config.toml
n_layer = 16
d_mlp = 3072
norm_eps = 1e-06
bias = "none"
init = "normal"
beta1 = 0.95
train_tokens = 899200000
Each number is 128 + 24 x the weight over the matrix's rms, rounded and kept within 0 to 255. Layers, rows and columns count from 0. Numbers have three digits each.

# layer 2 attention query, 512x768, rms 0.0468, rows 474-511, columns 320-383
106130107124163083148157126128177157145115153120133129127116149138099085094150141077117166129111123130102128120104122123141124111118162116128172158127127157154115145122146103155114114169176101
137130121094079125148102144142134127123093092095117096135133109119128085121164159126122134115115137103123124167136115141125170102113139164148138129141114095084130140107080126115146146143150107
136108159146138102107113147154130121137108116153149093138175125099126142147129127135154112120141151144158084130087122132125132133134139147100170094086152107123124122130122130132107103124164119
132108125151120140104118140114120110133131122137137127149113108156156115129089101115119104104135129127118184150079154124087076130113123162150091126161113115086126164143155134152149117116136123
170110146108087122160108173122067155108080062123123097139085119147097106108112153165133150094128168138116118139156120191123170125072124154114115131164124166138101134157111117130134110127094130
164090156136130113093126071142129138132128121104116157127110103119168124101173127118153114155118115130107151065141121116114119123133140072081096083116148116139094109103101141139130078173145104
117106099147114116101106154119117134112105166129129164135115111068112061100128158120110123145089122140144131143078141093143106129107139164123129118082129128104136148149201138132159113129092099
083126109127172167127155166111099099149123102112136166118132102160113174106123125096128088108127135103120135118149124126126180104100149137093108088160112118139098122136133112150094096104148166
114159132164113126140137138130148130128131114102152114138104135121156112165101161159191112133132156102116086117088150168106146141161121142119156168112113134095134120108107139132103108089142146
140128128131135124101054129089170162137099105118136147135168119115110095095124130091137191122106170123151144162113112115136142147085119102133109118126127100113151176094113109090139175196135152
124132100173097137123131133137098123130125102159153127143147156101074090144147065134106161128111117107126141128133155162116112153137126124134086133110130091148099131130108154136143063102121164
144105130134151086143133132136128123119161115125126176130128131132154111144142146149178087135153127124088132154127132142122149134136160094147099129086166099082126126147124152128099130094180123
145130149147125115119134127115119103120166112070116146145148158163141125175127146142101159189188144152100093083116142183148151125105138170138123103112122092158110123100125116128145159087105173
127094113103158123101129108142134133139170140143162134136106102154161070134144093093135139151157146130064132081127142110145169155145142134126149151087142129102135124167112068126145188154140147
102125101141079129167158146094086083121180164171128118124122096148152142143145105142163139123122139139135156137149138110118121179130143094143089096144115142124148094153167106156166054158087125
104122094091131132185138136132073099113122112108131076131119165140144103163137121128105129125123144124134095126141121119128132148123140137159099137116079108143119161140179152162119124162141162
150189099136127091123090146129132102130156126111130153113166150128102121087133155166131144117110153167052109145149123150091150148140150168143122086110145149164130153115154129130111148128141100
166183148147083123164115115124124118150111135128147164138134153112110157147139140164116127074175120128146115145114087132115104133126169133160146127116098143129125146170074131099115141130105102
133113118159144113086152162114113138134118102111127147116152133156134125146152131105117131148137107131161136153161092082147115149091127124146124115153133120100103095087164150095129132107171117
102100126165150152099115117130133141095112148105117126118152161122111068100137161119108067115143146109098119105091155112149134150100126133118114119148135129127144147124135148123171127138152140
131171139099132107144150142139136142145139159137123129145114123126144156120125101118130138113137079148117132126172116122126122142138138093118149130175140129140098122128122116152148129113124135
110136135137103099139098129115161117095156110107135109156097167114134161126101116133118150129129160112130116131120154124109136113154107140144172128101139115156099139127161133134141162091109148
171177112148128125136125154125151091122119146165115131134130169120117131077142140166114163127119099106176075137148159108131108127100118156152110150146119142160122158152150128130142113141144122
130085117121131128142123151121152113157109105152131086126136144145110119119096123138129143117090161123124117119149150088091140120131122117128140133106114147123121111154171112159126129173131158
129113135150109133104119152138154144114097103129090173108144140099129129157113118109141098084141117115164108111108099167135131118118155100093143173171161112130166120128129089120156099098100102
123090105146162139162165080069139146137142117153137111103122079142115109116112126148126125171113137143118126138136114107132119103103124128126094136114180157134125111128152117151158105132140120
101153171139060130166110142147114104103126161119109132125123137125155122142114103099150141154136095118133121106119157159088122073108110107128131095108140145128130108111121140122108086134155121
116101097101122097155090147114076155117120148114137116121126172091124122093120082041140130122095058136169133144167141132101137068111127124088111133145087148132135101121139129160107147111097118
198158132121108116103170094129118198169079144095157174105136106076166113124119144114104154125142120119156103127153145089164099148150134125152163130119160078099119175117137132108129133093166102
132140136124099107116107150106127137120077114122141132131092138132110146115122150115150087127132122118117121134124159138118130158109097150072073166192123085093127136127168119135135124140130117
136123090147185151140113171138187137111106110135121106135103144117124092132105150150130105121127108095111133094123135083147144133141134141158080145116167108098137113124127136122085127139123114
107086127143133156092154117130080162116100134057098112121080138127107092129131115098110190150098121131124118128124099135096182112142136160172123115108132118140118158105133110125101107133139102
116157118153080150121151141123121158149070062134105128100112127115092094129104136158125125147113106134145087126157122131118157143102103099131160135159106154100126213172133138185131116100159101
117120132137117148157155120152135160143123151141090169150144094079121098134155112138101112151146105112100142142127168148085136137124104120133107148131104106106134173101134123087112128136167130
112128133143131131120121116139107118098164117145121134136163109104118133131106127119144101145142127140132124106123146106116123149098072150109160097131121112084127126126143135148127159117152123
101146124122147139121123142078132113125116109134130151128103122127073134144142144137123141121099168107142108134120112132112119107100106144140172090176143136147119117141104118100129138153118127
084139111119105107104118150119122085148087151110115113132146130146115126149128132115121111129131119115157125109130145158162111137115128127140085123170138128078116119139152148150138140112084049
142115137153129143154140159110116132121139116124133116148133131172145118132139093123133152131118157132130129121092136119052147114175133119110129101135146135112134181116167132125122128140097143